Weights of a small GPT-style language model, trained from scratch on English Wikipedia: width 576.
Each number is 500 + 25 x the weight over its row's rms, rounded and kept within 0 to 999. Layers, rows and columns count from 0. Numbers have three digits each. The size before them is the row's rms in percent of the matrix's.

# layer 12 attention query, 576x576, rms 0.0515, rows 303-516, columns 64-127
098:477508502474510512466503482486497500485490508458501549481549509505509444521520510537509474493468513540471565518494496462491481474520527475521481528500487527486487505513508502487548511510471499
102:468480493502470482511447472495498500487504482516474513492524475517530503555478527464545490540492509477503476497491475515505493460476477505483546486501490534514494494477553453538501472526506542
109:463464504467510497529524509516488468527510542458507494487511492498514532501506461524504539544507481512486497493458567494513501533478526446481493506437523495497487519488500465486509505511463504
108:552527530536519535544478517545499507501514519531518580506498507485522471500482499485493493447490535551492485503535483514512502493456534448526500496464533442507505512546567537493525539499478511
100:501479501454483572495537537496496484518508488477498504464450468540495515495540525504509515503487513500490468523550505503473502468472506504555509507480531504498467465460511468517532481559503488
102:513546509474470502465445485451480496527484507535507487526519487505467533519499488519474501481492482493503522509481522548528502516484451502455529492500475509486510527528541544452537491481451468
103:470520473454566511492511524524501496496478492504531473488470494475511485514492509499505516497522510519488483519480517466492511502499525481544517545485509505495467540537483468447539479504539518
100:506539518534478483477525496472488541530528515497491492514538469483531515505500445523469478506451517461510480481440531494528505495477498468451481521555515492494509476517508528497491503509488472
103:528483505489499492505489477484534504525504492534484506515521472543452535486492462499493528535487514484515527511527480519461471509509519497505506538500502527531481520471474457509497496498510512
106:490514530507503491511539507527489515477494523536485482511448486464524532499468497495483475504477478545485516469503503491524477521512522496487499529526504499545489493500511544529523499523469509
103:479523517523485506505469514528523526483466535508540480511499469518529517523535514480491456523548485502469518472488508496482410512463493514492506466493506513464497505520476505492496514493510516
103:516466494536488485493528456496481506482486489523473479489529424534480495545504512453437500502508517527499512489523494502514504507509545523487513489489491563503502498501454515481478466510509478
104:519563473439506484508484495443522524510490501480517515496482514453512508490493474541527439458522471527494500500496507492531457488486529507516523487470525513475492501547522512462498535507531537
100:538459509499472504529492535533512473528485482504497500529548488534457487464485523467511548512488507492472497565484491453541496505502440501533511487475465530506509501475461486470465508515538507
099:539474486470471559499548522488544489505501497493475525482501488473527535530491480496456508443490489488459506498491502525527474514505487549496540460530534506531480495508494539467509517496506459
101:544497503493503498525500524509488491496468480508502498476512547503495515515512528481507494494496467463550494504505461467508539504491443530470498476489488469511478524535447508467516436517443519
102:454511511549487488570496444532494475501469481477467484477511505468508479519522517489501470528469491483520527479519505489566524503463550481519531490482514520529434470502503552526475512492481498
096:528519528530486503476488503478521487503495535506464460510475463529502526502518495517509506532528476491487500465540484495545507513514524470528490513493478512492510437475495534520552524535479471
098:500482485506479480546473508475511491539534470498502558490467511511558490470477494543488480478532530508474489485513495476391483499490474489523483443481523490496482491524526483496484526458450541
102:519579495498569485470489528504548494499520505478533493524499510462481493483475503541496521483544505489471515473494517484495517483495484482500494472472484499500478468497488515501498513473463513
084:497523489538486510533526434501515525509526521524485460488496483535437509511534492496533577474516459498523483507475454470533508458478499493519520474485496489491514504518497444506493499513530488
096:521520496518495525509478472566480463524491538536469483498514505500451533517545486490535488495482510471454503498521482487501492498473490480518491523506503487524473502456497474500492540495534509
097:530517519468548529526486474520535452523493544517481507515533520501492486514498521510481530486512474476474475508471495482504517481511478453467512486521507457475463501517483489520490462510550492
113:514523481504474485525460512465481487497500484492529515510500506531496491503491490535547491504504481503516467476498503524495486496486539530463527504509509560506479472479514487507483515489451531
109:530491497508507456496481437499492533533478512460470527533521524479497476479469512478514508500471523471519538531515466483484499461474522512443535511498488544463476479435443531483492494508525506
096:473463459520454454486538504489483473500525511478452527501520516503529499508533510506484487474495542509469535534527486479520505520505502500530519515495522451482507503487517503497490476508485498
087:491474476504441477498551520517481475496495515545505528514497470502526494499514484533473513507477529482526521526497507441511495502519500502595465467532458484491514496463476530496474484482508480
101:527487479530502478526525470479454530464500529533460504540499488515475531508500487484490484483489495468510478491509510531458498471460488564452523531499497490505466494450524490495514470535484536
104:516474476522446520521521479533476470526512546546472469496527481510466505502494500476551503510480510503448512489539459494486487479501504494489497521520479486534513474485500497498533471530513523
101:541470497500461456528511536507477442523498462485484488497546490489497471464488466526532477492485523510546538486520544529509489521525498530465523548508487513548493429505502507490514509473470524
108:468482458514518484479496492481468494465517570507443483511507487486504499491492480503539522458470540507445536486532487443489487518474496512473515509517474497498510442506473497491523497511513499
085:513537527477486500517498512532530498494494459471504488488463508484552493480500515499485488493508488529525455499479513465531509464563489524488495551544542508481497526535509500491482512505463508
107:495427544493525482496456546471464491473513502504472527491522536539504522527501489463520494486522491522495480486446480488486528504510486500523479496462513493519503498523508495485523486508506498
106:527539512478472506502494474516555532510505486480508473492468502523463452478474518483517481497507502504484490473548512505500446505516534506501587527502467519508497490519487514469447479554511503
108:521433487464512488530458550493480468521495495523501485504448507511480490490490518480507510500464472510506486506507535520516461521519496527499512463501442509456495533489498481493516472494501527
115:485489514489513525513502518491502457531534493503499527483532487510523524499482491495510506467458504500491515498513505508490519519514481490561513496555534519502469519524519469497510484472498504
115:520501485473535503525506479513491479496500483566512480479509534482499485543510478514544469500480493505514476465453494508522537491543522535456445502476473498469529479511467536497494478472438514
107:503505453520510519483468485487479485559497516514495502523481444499460469530499471491489537509515487466512526504482486535550529539499496470548521489501498513479497489485508500527502487537497519
108:533484491514471468497541519489484511501496489540509451503504514504491512511497515464517526490465522527506544457478465484510522497480449505452476492480504520480520480523520482495490489450527493
118:540520505426552522486506500532485563495509518464493502448483516516504481511528516492478513485457495493500491498538476492497521534524490492524523510520513474484510503465438569464500500496478461
107:487487524492534495519457495487522509519507476468494512470485496534487513515486534544499474536529505446490499478478566514521482502483495517444512507473524542478537506496478464485478479491510503
108:498479522531510464505470517505508540480495495517490504469494523504511421484495479492462507512545497451527463527536467486483509497493507483475508521485464493494436480501505491464496500491512476
110:497517510492531515521552473506510476520483492547534527501522528509488466487474502508528503498509488536460493480469520501542500498479511499497509532505479450491491511511473503470467512506529496
113:512526468500491505497514552501454501490492474506504476503525518498535515496519505539449518482451506519484494480489515488480524513517480487475476450488475479495506498505520525447509487490499513
114:502464521493498498547485460505484502518547495475477475487459490471513516515492528497518550525484485489498525541479473491533532495454499489499502540538482499496501498485487458507461506489490504
107:468490502501435468500541494489444494528487512482517474475510498512495508484530488555484495482465491510512503498526492528490465496441509487499445484440508521484517497531495496497499490493509507
110:500492509496504508503486510487476494479497526489512519466470485497474527491519488489533541506496493497531508473488527495509510458503477455512534493488511482495485466546513486469488462470552518
111:523491499532510483468494551483499483469523494473499490522492494501544479495484567493515517519521485468498476526535493471506496515518544496496444475459484500510491505521505495529523516500500443
118:523471522476494531490498496467488501460475502478498505466518471472500493517502499503485515496489512521461489483476538497512489518515487507480519539472457482474476522469533445502542481514501469
114:500515501470479543453528495566456456456486446510516524518529518495426462477496518560512549486462508487518503486482461468526485483490517493487450513571505553494480509528486491505494480531513490
113:504524482533508593493504501456465450548526519493492501483442478521514489483477492484532484505564498526496483497469503486504486481528491514547496463531515507484492492558479528509498506551514521
111:521495507510510484525488481461486477504490501543522552482490514480506492532497566496471514497448483479508458523513464548477526478500479479517506482538495475499516504498482545486554483493514523
111:514505481472501492511498489510510510505513447511555525496516481487481500501492497523539554463462509495532486467498542487543502508501501514540467480507515507496493522545494501514492546500467506
105:536510436513461490486466522511496473501503501513455527510525493532484501501492433515468487460459535472486482555520523524475524491509516499511511500485505553470518479483500524503494503508467537
119:489520514537480460516482463481483541498518491492510512485510534492437463472494443547515537503482529482512554520512499474517502533498475504522491486491503495525554526492491552481491482463503444
122:509488492528501509495473512505509493474524513517497486503504514486502426506509483485522476498483501484534519480495512502477514533513494483516478474510496459520511503493486473490462508497511484
108:521526509556503521511477448468496472495480513456510520510497499511480493564460518504513509488497544521529469480518554500493522508527479512491445564513522505484509533472521487510481469535535486
111:485463526494503545536455468510520507493502494540471540470463455507450517511503543533550541533517477486505482472503432483479489471521476508513493507510540521504490526527497487540470502503489551
108:495530536498504509449469489471501491475511440485473496480498482492506499508507539464491509492501466454482498527481507496525503491469514457505459515502507513483504537521506557511469489511493490
109:470496524493464523513529465494514514453494491556507485456495471495489520512470496439497462493510482502499519488497517486497479462507478556521476521542494503490499509445455485475520501493523488
109:501491529487494520500472523499475496483510518502493489508519477522468509517462559464471500500508492552506500521555496527484480506501497502470517482511517467494504472502500484464475552482521490
107:517493506494499484508535510523517507469530467470497526510483564503503513489500539496433473510500484517467437489498511472529480470519524540444492444451495506521463490503498491476462514502482492
115:504504480521518477520508470506507517520532532531500501509491502489491499435520514475454491472535546509492496519546488514479484542501545498547497483487529492460492486493492493499514542468478529
107:504477504530518461511510532420510524486523532494514501483464522488543499503511515538483517509523486524490568493520501505517500546465517526492501497492496504479534535473520521455552480499447522
113:515497480527494475493466514480521516443464509512492525478550529502503470503475500519522495514494502513487549521474499554508491529512554476481481552488493529465531563518519451521514541524541535
110:510508499457508489464500490498517511474553507500510455501499489508521524519545462475486524511518487461448499469530520517444541512482499485453517488507473491506526521501478485492478517482482471
110:514533533492473491459499490472510468481515530492491497501461479493519506455520459494499502506480479518478511458489508469526517447516515516527480488510509511544508531462478530518505468513531526
110:486507532504477473479490488501466516545526504460501481478518539517481481506509504505513514505458478498460538469497496515502536527522494488520475502440467506504473494460497483517514528452493521
106:441522505526510471444514503525502488539500478471478502484487482530488502464524530469483473542477514484524514516499487476512464483490512550519509517452515495522490516508506486534462491476480537
110:506490510494506511471467512487535505508540487536496474489486461490495509564488478503516455459507534471527487479510506472485511514505488506488517473522526520518518503467472481541482528490528495
109:457472486497496495535484481541499495476523475481498484490533486497480502466447490532469483501466485454498530556478456485519502482535475501524525447552477527498503468542541509470431476519505445
107:488487482573485467481496477505481481523488497512507491527517462510528513555470511458481506504498505510508477492483514499483497492462488530491560513509499510502465482459509513539495455498522463
111:454521505553538475460487519486524509505496465508446518510475482533558545543474501462487460503431484539462510485510502503483486505459529449492486519535506512479530520469511517480544505501487469
110:492468498520544492505477462494527517527504524506511479478493554524525555492477536461494506522508501504484515493508520496502479473510511517468490524516521538478527505510521517520483501496487480
115:446560467492511500508461526531485470498506524533485491493508531484529506516524490512495509512527492529520469522474480544482532506510508561506473505470461552515491462540493483511502481491530491
117:500503518473482495507512502524560549520494522496540538519493495455537557479499506476501498476441488487497556507467492505495499493490501524483502463514448496494499490477493507496488491486465527
109:510492450504482519487465453463472501522501466522492507501555481544544502508519494496475490499511531478458503465498527498526505498481508514534448504492528476456501551530506537497535505509465470
110:471475477499462488483547513519466505494549538510525452514521477477476496484481486541492551504520492523466505471503527511461481446495441533472528490471538467553478541516544477469494488489436468
113:514496501499500524574514501518560465501507506501487498515455479483478522477477504500495501493505476477466501513517535451522510479523525523464481536494493499544476507492519516533492503518478468
119:465485488524484529514542476503507516487484490504445490454497507509436497481491500538517506532565573490515485524516480471516514452521494509546512509541496481487502503464513473469462463515451485
112:510491535486463486509508493500492479504494496464519476527516506472495486512528450463501453508492508524480517502508464492494488500555503488449505481518548536475511478505483490484467533511493532
081:525505513473493507504502491515509473467495500471511520510498460478471472471555479549492491469533459484528503472495519485484463486471524478438444482514475526505469478480481459507535539476473502
081:505538457552459496483501521523495517548558541515448550495558470517491522517491514510479522512496512459563489485514504498483509452500496490498492510524505481482460493491492512493482512547545461
078:506502489470505540493490507485480530529504496535476486516498491539491478482542509549466497478495528461491522498515508526510554489479508511531507511518502505539523515483529523504475542532515457
094:501507508522535497512553466541498530465458438448514541519480505484512523480479515502504451447501507560465456547516530514488474474530520521506489494490491522513504482524462505511515507491493460
084:494490520502519537500475508507527493482539569509525494521502509476497487560488459485507504512519512498527493467499518510513538508442486463488516484494471458497510533469509510528494504491554530
099:440467493490510513521527486534488483469505498499502486524527524507526505498476477501531474502490473531520435473470493481536497493483495533499496518513491519492499525461467515493512528548531532
079:493518526521500500528548486521459533475469448485523496483490484519567525527519505481474500508470500502498465502486520519462503534542483520475482495495494520467545495494466486532501510550521438
106:506457480515491541506538481543498488541470501503485484496489542541477472509498532519516504508507495510473489469504535508483483478503523507496493522436489470496484504490527534494476478486548510
080:469534513498477510531521516501523509488501491479506536510498497488478502497531490471510509522556532487466484458523504487516521498553523510478511479478537537524528489513480458459537495505487509
083:513495483456512477480531486545520505491519523489522485495439485476528515505483508501507505457519492511529499504490503485466519502477519504478504458517500481487486485491472511437488524442536470
081:513526509505498521509546491513520480458458483518535496490496471506485522510462470497478506475507526585534480556527502514497483468499528522488476490492490485501514467464438504482542519492480443
076:510545490503496477480476489498491502500513506454525532473540476505482511482491487513537479489506531534517512519505509431514476531516492532511495458467544514494491452522512479499490498467532476
085:488468517514473523479472534476509498471543546540464468482516508479512486465511507485517521482546513442487523505495499545499514483502489533496528493517514463521469504465519495506496514511496542
091:491507541481485512493466491487546488478497511510477501534554480529541497471491485490499492505540504496548504455501529504517526512498500487511512491497510491526475489482513478493515472495526515
107:480485544532535562524519478511511480498495514493513504515483494486498462515513461496509507528513509509525485495457515507471516547462473463482490460506470482491513521465501522523499506525560526
091:528514485434490499502508506520493474515520546477494431484508530528464506548473471495511508552502493481516496494516515476515508493508505508537514492528495444511451495524491498475463465487560477
102:491480504565499527520509493541488511486529515485479506497487489503518465524497518480541497510477502450539479456488491508497464519509491479483542483477483525533541506489476518505526517515529499
106:504503495463495492512511484452503488488454518448504512480432507519463499526542493465526532560473544457508503549548482492519488504515521519515462511510492529516474517463476482515495501525473516
100:488511525488509477474495514448473458521482500520468526515527483522501508487498529506522505519449491445469516497520508488486521497443530511429472538485495493536494492484501467532506536487557490
105:502499501509556558508500491490503488525475531487464475465505474494502471487519474492453464522478518524512488503518529463464527509502475488491530542465499460516501464509477494495532497501550511
106:507474517510519503500507496478471517531466546472500463531477455523525457511480484521528485511540494540469511433486532484486514490509484528496488520490525508497497514464509502483464473481487492
105:500476504498477529447537487514512540489534467474478511473517531487519507481509513452490504521519471515483503472508514505453513551506494488507494505530537458526453503500499511518459500532523522
107:464538517490462532514502464515533500467523496471488517524515497444447498518523459539485531507459481497533479543509493484474506466553535518500502474494462508516513535511514545517517517499467517
101:470525530525499497482511484541484535482504533467528464502512539510435517474462528514466454450491494504497500494543517490500525539562494492491480490503494483455463507518470549514518457510462461
104:464506549473488469498488491511525486485485477508465513471467542514496527458481530507495467521542478448491486527493501518514503480522526530516518471479492482471479520502523516524471486489499493
102:496479467527502524489493532499519480535492503464520515509527485501485519501519477512488512501478504457517487488482499500468475555470473489529519521478490458491478462470537514474484522465520488
097:492453493487524475502494522507476473508522488491503479494488489464507492497533521478468476510537539488534498495489526499540534501481546512496549472500478519489499510509508526502500462479507481
104:483534462542512513492523506485437493500515492470537490535557504504481507540488465452511538545520483491497493506480522487456506507507485482499490550445479499491475537507502521550491477479501485
103:506492508509502456517530530477522494484482554509488529490494513481465502500528447486557522470491504511482513574538504492497449510507514453474482454465477508507479481493502530490544491465486483
100:495451494418536466427541513509469492502542531528516501488520526519493494435479485482486447513531511514487510460492516495508497506510513512489533505480535491497506506495487491549518486511545526
104:495579496470511481511499494492441482541500496521486478520480447496511498498524532529513477507471467490478480493485508500520511537530523447534482477496552511486472529482540514478501478515545498
108:456478522516522475497517524502515566495527493515533493510454495529456470478478542491448529534516504484531496489498526491500510510531501430444459475503496482514510508506500528518499520478483510
102:479544544502509515508482494442536530475509534455491492471489489481540479513557526499480534505483530521503499451522472509462494561507521460492509513475513493540517515467486522522515450465509491
106:490477473441514508495516515448551496453526503530514512515507499534510521498473540451478485507523553499503502497514497530499474530513486527425486514500529494502535517488450468469498474444486526
105:505531496509510484490477494511470499545555503493481515476467509486515504469467532528507481466500457552497469471452507485538501460534470533506487524492474520502562474510510536453495517534497490
104:532544530469500479515517493514545479529533484509524493518533524492545442483428467494511493490538440532527486523479493505505516511505433433481499458494553504455548475527500491487507502518469509
104:517498466527492496501454515487484547509516469496480488506447483510511510484483496457508508501433509489461514509504484497511549463482537469516486503531488512521501554476496491503490521493487500
099:497454474453496467496483523502507531465477486495495501468529500529511504523495519464524454447502576524514471505501472553441489499526522499480546504516446490471505504517467539515514521466527522
099:471520528467465505488485491486466526497543531494496516529465475484512509507504469478512525472484546460496488509501572487475493456501470449500495488502529530514498525505538477522483521482490484
104:493469509506488537481491506519497491534516495493489550492486473505566503496473514512536471462468478454481532507469484522460494493543491510460455560503497519527460529494477518510475476468475478
104:484479534440522532489470510474501524493490524477504490488484510482477463566569491480495515546477513482484521545500477527457472525563519534478483465487458473510482486511511491457515527525542506
109:485518444490522487480490481523541490496522508505487519486502516544485554476462528493489456467427519498525557499553494441505493516527537495477504551475501511503466496458484476511504467494531503
101:486404511504448505496513486447482494543496521491473476539533476524506540468509478497511530480480496499496465453483468513542526449518477483505494480536471452510502447522509512508490488500510476
104:489520509488525523434502530519501472466504477512472498476466466494497486483506490470473492549469482528511471489531500505535488462484536533556514490503507486520498524528532467513523503487514536
105:510526534522480500506531499553469491488470538498488477517504510552506549529490446534490492488497509532547461522480525475526498464473495532530502481482464527511487486524490480490497556515551510
098:471505506496492547501484496509488504500537466497539499508491512467493487472520522517482501503481512549530441528533534525511510476460492485479480473492483495470490480433528492499521470496520515
098:476513499510508534534497485496502488473501535519512507490480513539502492471455504521526523530495473554461534492526498485489489506517533547486505487511476503503495503508478481500488489452498522
102:465488463563475515502513480534446493507503523448482518536502474476545491495469499472502504501495514457550542513489510533482515542483464532486496498517483530546478506513496490495515480513488497
102:448533519545495482505467496489474500511545510527490517521471491477517530497504502502537515511540509497459518497493532521501525491516505509453486467475548522502511521590507510507468474499561549
098:512533506509547501487508511484502495490518507473491516495520485479533484464471498504534465514488488511493493504489471455483483542480520488451488483477495487472465514497493493522493506493439532
098:494514473560475486505450526472496472536507533463504480525530489480486475515485472537487495518451509489511508521476521518485489448518504515532517497479521481488506464485464477528492489544474539
102:537484531461518479488471493533544498497553496514531488502483515501510478500485507461490466509447438438514527516466507521476530551518513539504504515562449474540467534481479504519502571515523534
108:533489503491519498509517534498517476521460508500531489484498499560461516496534513480481458507459507478482528506468484485443475534481476468518502520498467496494510502535448463474476467457549467
099:536462545523449519501484516470498514474475505530514492506468523467507471504513489449483492495484492530529512482490498474505492486520496480481482514510495511505524511435518495503530495498525533
108:513508497481494509448511507487457513511491489466510530469506471512461537458453463524507485489498473507454511483470471528528550524488533496487491505523490489443488529470486529510508532486459508
101:517517551538515505524522514505495474532527525485503538489461490550538513478516514493491464435508482514472507509505538478528478560534522530532497479500513504527500518493502457506516503493487523
104:514522507494530509483489477528511540496483494515466477491509486506515509501526473498511498493521512523437523475486550512472536500539492482473491521506477519473535510471529507530469435471517488
102:528502546474469533531503521496534464505482472523486534474455519489478487488475469487509463459472534493514517505487553506502510480489497483484566472496477517521518476542506477495560506516497489
102:478445528512488475465488487507491494535508479458503542512537498496502478450482578547493477470506500489429469512482477474532488509505499511537491482486474486473479515474521530481514495473471513
103:516471508503502464547515482552498514529467526496506500533509529533479508447466517528506528446494525481537465529529510510473485508550553483499548492526494498488531495476520533486512467497484466
111:489514500486489499525467489488472537506509481529495477509509526521491463449490489486468492448510465498540516499492488529529466531490512485503501551512483496467515530501521514500480493545465505
104:508493522501531475493515538523495546526497453518515524504521466489521517514497482504497506540507520535524498514508467473537502494479530504519515546498509519530506519493531495529563522513565488
100:529502487507493493487488484500531480544523520486522522521506484535521488539500498466485481520524494531503478512536511522502496506519504540478498521483541478504500501489459494460528531508419508
102:517481481497477511485485533515519538511506467522521520524472475513506461467529510496519531458470521533462468580471543470516464495514473497492525485482471515483503514461512483500508459476518492
085:486531509475460468535495547517529484479487534510490413490528463470518469508480492498479480510545489502510495532499483463518536513509477526487495535485510534508499465503514501490479517521513521
089:476463500488524523492507484491546485460476489494512470499497474473510474537486453517489484554506494505461532541521512475525489514508498543503453457531527527492512503487472504484523490519502483
089:482502481480494493463455480510562550477504507442471490502487498505464483494528498527504538503454480484512500531541515477506501479490510509490518516485546545493453531451492473511509536506473486
075:496548506478527508495531487485475511509498532517484512497526486511472536517472485477533499507501481498490493454481465461502530508478513477476498487517506478479538456515519485558510501486549493
084:558498481488502486471474493498555463511504561544454480511530530436497507512519495530571524463502485518501504452489501489471512515517531509507469513526512478503548501529460533502484478517517508
085:495502488492479451529508532508488520535539503506473498479510528519517478471473556459483528502467476453469538545526496514493524503499528521502530483500499514517515470504482520464534512490474529
091:492495498465509536503467496483512480525508511526508520519541482460477534515536481535523475497519488538494469472484426531497496500478471501499519496489468514522471469491496509485458522471515515
093:503508533545531542450497488533504498497499523503487518488507505526509503557479499522494466517504502524505467464546484520478516522457522526478495529490509516526495494482488494486466492558509466
088:500480500495496490477503531505505497485507495487466525487479465502523461528496513523516515527527484488448508545475512485431550471527480511509514527490496528500508568464518491505534492488467484
080:513495479509532500474481501511511530484510505444507484531466495474510475525508449463511536510494504504472505539544476511504532525462497498464482545492504490472465490479537485503537488527471499
078:474471509485505524454527473477490543516495507475500543493521536522495510485522527464527514451496565563454486530489492474497490523457497533486528516502506498467483498488560476508482488500531503
094:533524469527493477497504549487492453481518505543487505484532503470504522503514495545520512478484490469487453478448475462496488487539498529513446505490463482501490492515492506511463514493501496
095:498470517524501502502522536484545517492466543513458482521495543491528498468490460529508507485515538475547481482487512490513463481501521542524488533494513458519505509472505508498496501480532480
101:507535531493481474498503483505528497498503477478498492486478490523529500479502488488483458517516479507497516555531498484494499501506480515486539519523545512491485490481504526498494527474528482
099:466552483495466472488484466503453465481500494495508522494483464516543523525459509499500475502540474497505499540522473508504494470513499519478511516536489521510469493499476533484475472479486520
091:487488505518502513477514522456501499511481466477511496436462497481466485454512450443518492487474504534501510517502541509484498465553514475486489524483488531447494493467494485491513521473521509
093:482545471545475481486497498478554514499439496522452489518501502498541505479514476485429522525542519501518476492515516516495512517474500543510481493492507504443480502482489499493501497484567519
102:493495528493523544483481488469475463467506496471481454529513512524524519497460537496454501471535529472534477433503510438501501501438523506510511547452529534528477515497466540481483482499529457
095:545492492509523516477453516503484465505503512508507508484553520481432506489525470502477480472483473504530461509500521489484519538498486480498509494495495522469505502526539490450483512463502478
090:523475511483504502493529480475490503499497499491493548488492503504518495540501505506476485484471530528511511504528478455498487526515527493520468487510467562484428478571501541514486491533476456
102:510467493534531520527513487527517475499477490506478498482478464481500568518520520552514471483496470513528486514518525488488493494466480516552484491509517492499529499489489507494493445497486516
091:495466545495479525509466470514499528500515529471497495480519520503493513513511486555492554489469511500498493507496454496443490520523499490511480492485507498466499483522512483512510506545508507
099:489472534479501530475538495471511532493479523483477528492508500500482463510494479534534516539492500532481467507502451493473489475493498494531455508491517458538495510516510475559535545496493479
094:526535488496531516479475494517473469485515479510473488498479502466509508431510479455491485484491498515510534533480513448503518428471556508451473497510527463518475462498527500522555499504479521
095:505506479463516511516472539555463521509503492518486537504491468495489480517496536482485484483513527474478454465466493515440509467505478437505503526494520484518523478518483520520513500490484540
093:510467529478505508503461490481468519471506488522529492502444487475489516462517465568512577487482498453483489539503489497497489463547477507497479481514494478496454533474530502498525497479526449
088:504538514528517485514476471536580486508535563483512535493501458491490508495563547551478462497509451469483472512503477533520508465469481514478498478465509516525498494547553466474467466520544500
087:479524473497504502490498496446473501520521507519479460476505467445479511501532509474503527522481539531518521486462498536480491486489493511512481513504478506475505457482546519479500508525507548
093:501502508494486526519520514468483537502513488448499477544496486531540515488537511530545517526444510472467481513527466481507539440442478476482471517483501471495535478510506551488572511512476498
094:505532507485488492521491462506543510524477492564527515482523491518515535504499509522499516527499497533456501511504501462509512468488489515488490500521474493505519498462507513512507495497490514
094:513519511533553474481446486514471502479462507507511481515508506520529491515535470467490506490511492539486478468492490505509509552520537497471498546504500479466434489495493524506478497455505506
094:523474506468466471508477521499481518491527476484453501531467490548536485478540424482512515504539487480505430519552476486486496504486500522483537506502461502495432513460529513497487503523453525
096:469484450516495464461515507512494515474484500513490533518495561490495466457513490515488512503532459500502479500498488480497498501486486494492494437525514513458542480480516464550473495476512496
094:507511482479518522485490492504523512500504526512541542486460481512489481516528478511545514484518503503552533467503496483465513463490554521519538487475462454482500501512507481518528486482486508
091:496521511473476491528506505500487511490488509519491483465481529522518494465478482514431513508511483497499561538513500502493496500489514517512501522499523537532474519495540505498511549503474522
093:523510479516544496507482524458497520498554496520507500522507509482490508443481543497538518516431519470496526533528487500533493505490524508509468503498568526516488547480470498529494467500535527
095:515445517508500476451528513499490468482483492482542463503508502478449483516529497511504490499494503513476496447514497491522461496433443525461489529499549491514480528484504511488465563535470528
094:468511478491518495523533488471502487509480479479495495485501462479510491504527523535521482469479537456516479502508501491518516490549481479540512501501476525522518501470511513472500517484523529
090:471494484434473522495498487497496516511515530568491504523468505490485502522511482469461530512512497508439511465496475480551545509528516497496495470454479476466484467524550515523501493500498468
097:531523482547482429455482532520504534524482499502499433512498463492506500470507523512496519518447505481482485554564509492517470436503517540497450546481533541527502453458524459524513463451536532
100:470505515483499505524543472528497484533510501524517501493505505520481503478482518465477480483507488487517466518523475517487491466521478484500519473505522475481490510518513533482491453507490519
096:524483527537532464514465480494494517470507487489481497525483451482529503492484575560490523499440489448509492519522499490533480520525521526487507547546468500489500476505493508452534467509505461
101:510435496472465453486484526481527547462520488479485484493488491534505450460522498474483492483468468549471507514480502523485513498515434497511513463491517515515481511459518503471501513547488529
088:491472479479526488484515490483496495496456510492454516504514485523479542486488544550501492483523508523472526513433480495449539493485497501426507481516494477514552508469551464483513500496478508
092:499504529490462515498535461437513470527521483512493538500475479474521524512496477482516547481448491513529501468524488492516502477472512469516465454524533495490504485539498462505467498557482484
093:487515497515510559483499540506474511513488471521478477484468498513510484498484503514537532492452470570504494508483462473479508533555522506537534518476514481465516501543458510448507503520465561
094:462539502525512525483498497540436495472463505470515469524492473515487457471524483521488479517493506504531521505480469478479477507499487525501522495428502501488511527492486453503555500522510493
091:540519471518489487510514509534507519479513520518507492504539504457466460497507513508542516498485519497530533443525470511467516521460501489500463527511519504433552522513495503497522500492506504
095:521482528520524529535487491469483491505452488512456531486508489486545524489524524544505495500522485544498493477432502528511529496489512498552504484528488475497501490524524544495507460535532512
094:498510473526492485496503486495464486483486490444482528545503484498526502465531522446527496496497470509449522509463496483510531528525537495480491494473486491523506521464500485456485471498489486
087:505488508503488528489498526529476535511498508467505476508467488525475483489489513489516526510475556496495529524525485545516470472495502513499483460464462502522544508479485554519470543484485510
093:531552487500507534468473529505536555503506551501468526484514537490548524541507493539524502452511491485477513508459477498511485484486511514505511524565494497515471444459474541492486527529492503
097:516463475514472462495468499515490507502457497483462493481505489510504474469468533477515540504526511480470516471475489492544488480525517489477511510500500461466462536497506498501524521550482534
096:487498548515505500485464507472516506518509506535483480478468530472499449462498541528464505486501515478522512459510497483506446478528500511489494551521445484425513462467551530505499507481469520
099:525524517461513502485554521481511509506523518512512468483505487533493488513462524505524511472468489476498459526515509541508470509477476502522511484460486529525500468481549487473451501537530485
091:523515482504485497476474508458478466491473512501492502468485489506480525519536489518501465464482494461464524535518491533516526490456488514516472533496536451528512506467496497515517504515541505
090:493497502492497531514537510510507480484496512503523515512482496542526470487443555549494483491513561519490519544484482524525471514486482521515507492491468522529507504519493453545491549514519488
096:466515487513496541471505485472524473468513503496532467481489499505506505489471489563491496504444513480532503501533484459499502482513487502507532483521536500469516504494543498528531532510488485
094:483495549499513538517532513498513500501467516529471513516538525531506482491506543482494494466558475460530476500457508461474486552496490516456505459519516520501493490493538490510470527509497490
092:481463463529565542492505550467480469506567510512493503517489469501490518486545514503481484516467485545523454517516480506494491529532498486485480516496475483522503495502498457479471520477497476
094:485523488498486496527486508487541480535503522499539518506531465489491532508517528483486482493547451463511573523485475495524515516539504496506521460466520492475554496542500540471499494488501500
094:478485506488477461450494515513481508534516487531519552503501507480488491526552500564487492533495505508478581485519518527453462514525503480506503504510509496501458485520498515520477516460516461
092:511522553467516475488496512485510461527480493522500514501476503495482479516494532532494418467556479553515499489514502511509527500472548483542478482488535523535503525578484464489469509512534514
099:496558479498493515525496496480535491515462470467513495507498538515530514505484486487507493479465482471453505530486467510532523493519498487486497471501514531486507520521478480502474539491491527
081:521495555468516516489525530512494499509538469548490501489536495507505484493513548536499504516509512445502475531491550490531480479467490466495510475504523479511489461519461552524474522501505496
091:477519480502494478480465498516473523495525512502496503512488485489484542543511525490488505502459530488512483537507541472474475509502514520507539514463484481505464494486498528526513490498502471
083:518502483517468462464501504512495486497483492478485474504526502520484522532484467494525501517506511465518552524479541471491490486470482489509511470479503478480485498517523502518485506490464531
079:495529510502512499473509525478496503541501481500520538501536530501471489479501507504514509488473473465519508457526505528454438443484509478471532470450513505476509524434505488499496517506511526
078:508499485520534510502480501505497509531537541514502513529531500490496490509517456481508516505495524499490500519505497564510521469549510515472507498511498486522458515501485525531448501533491460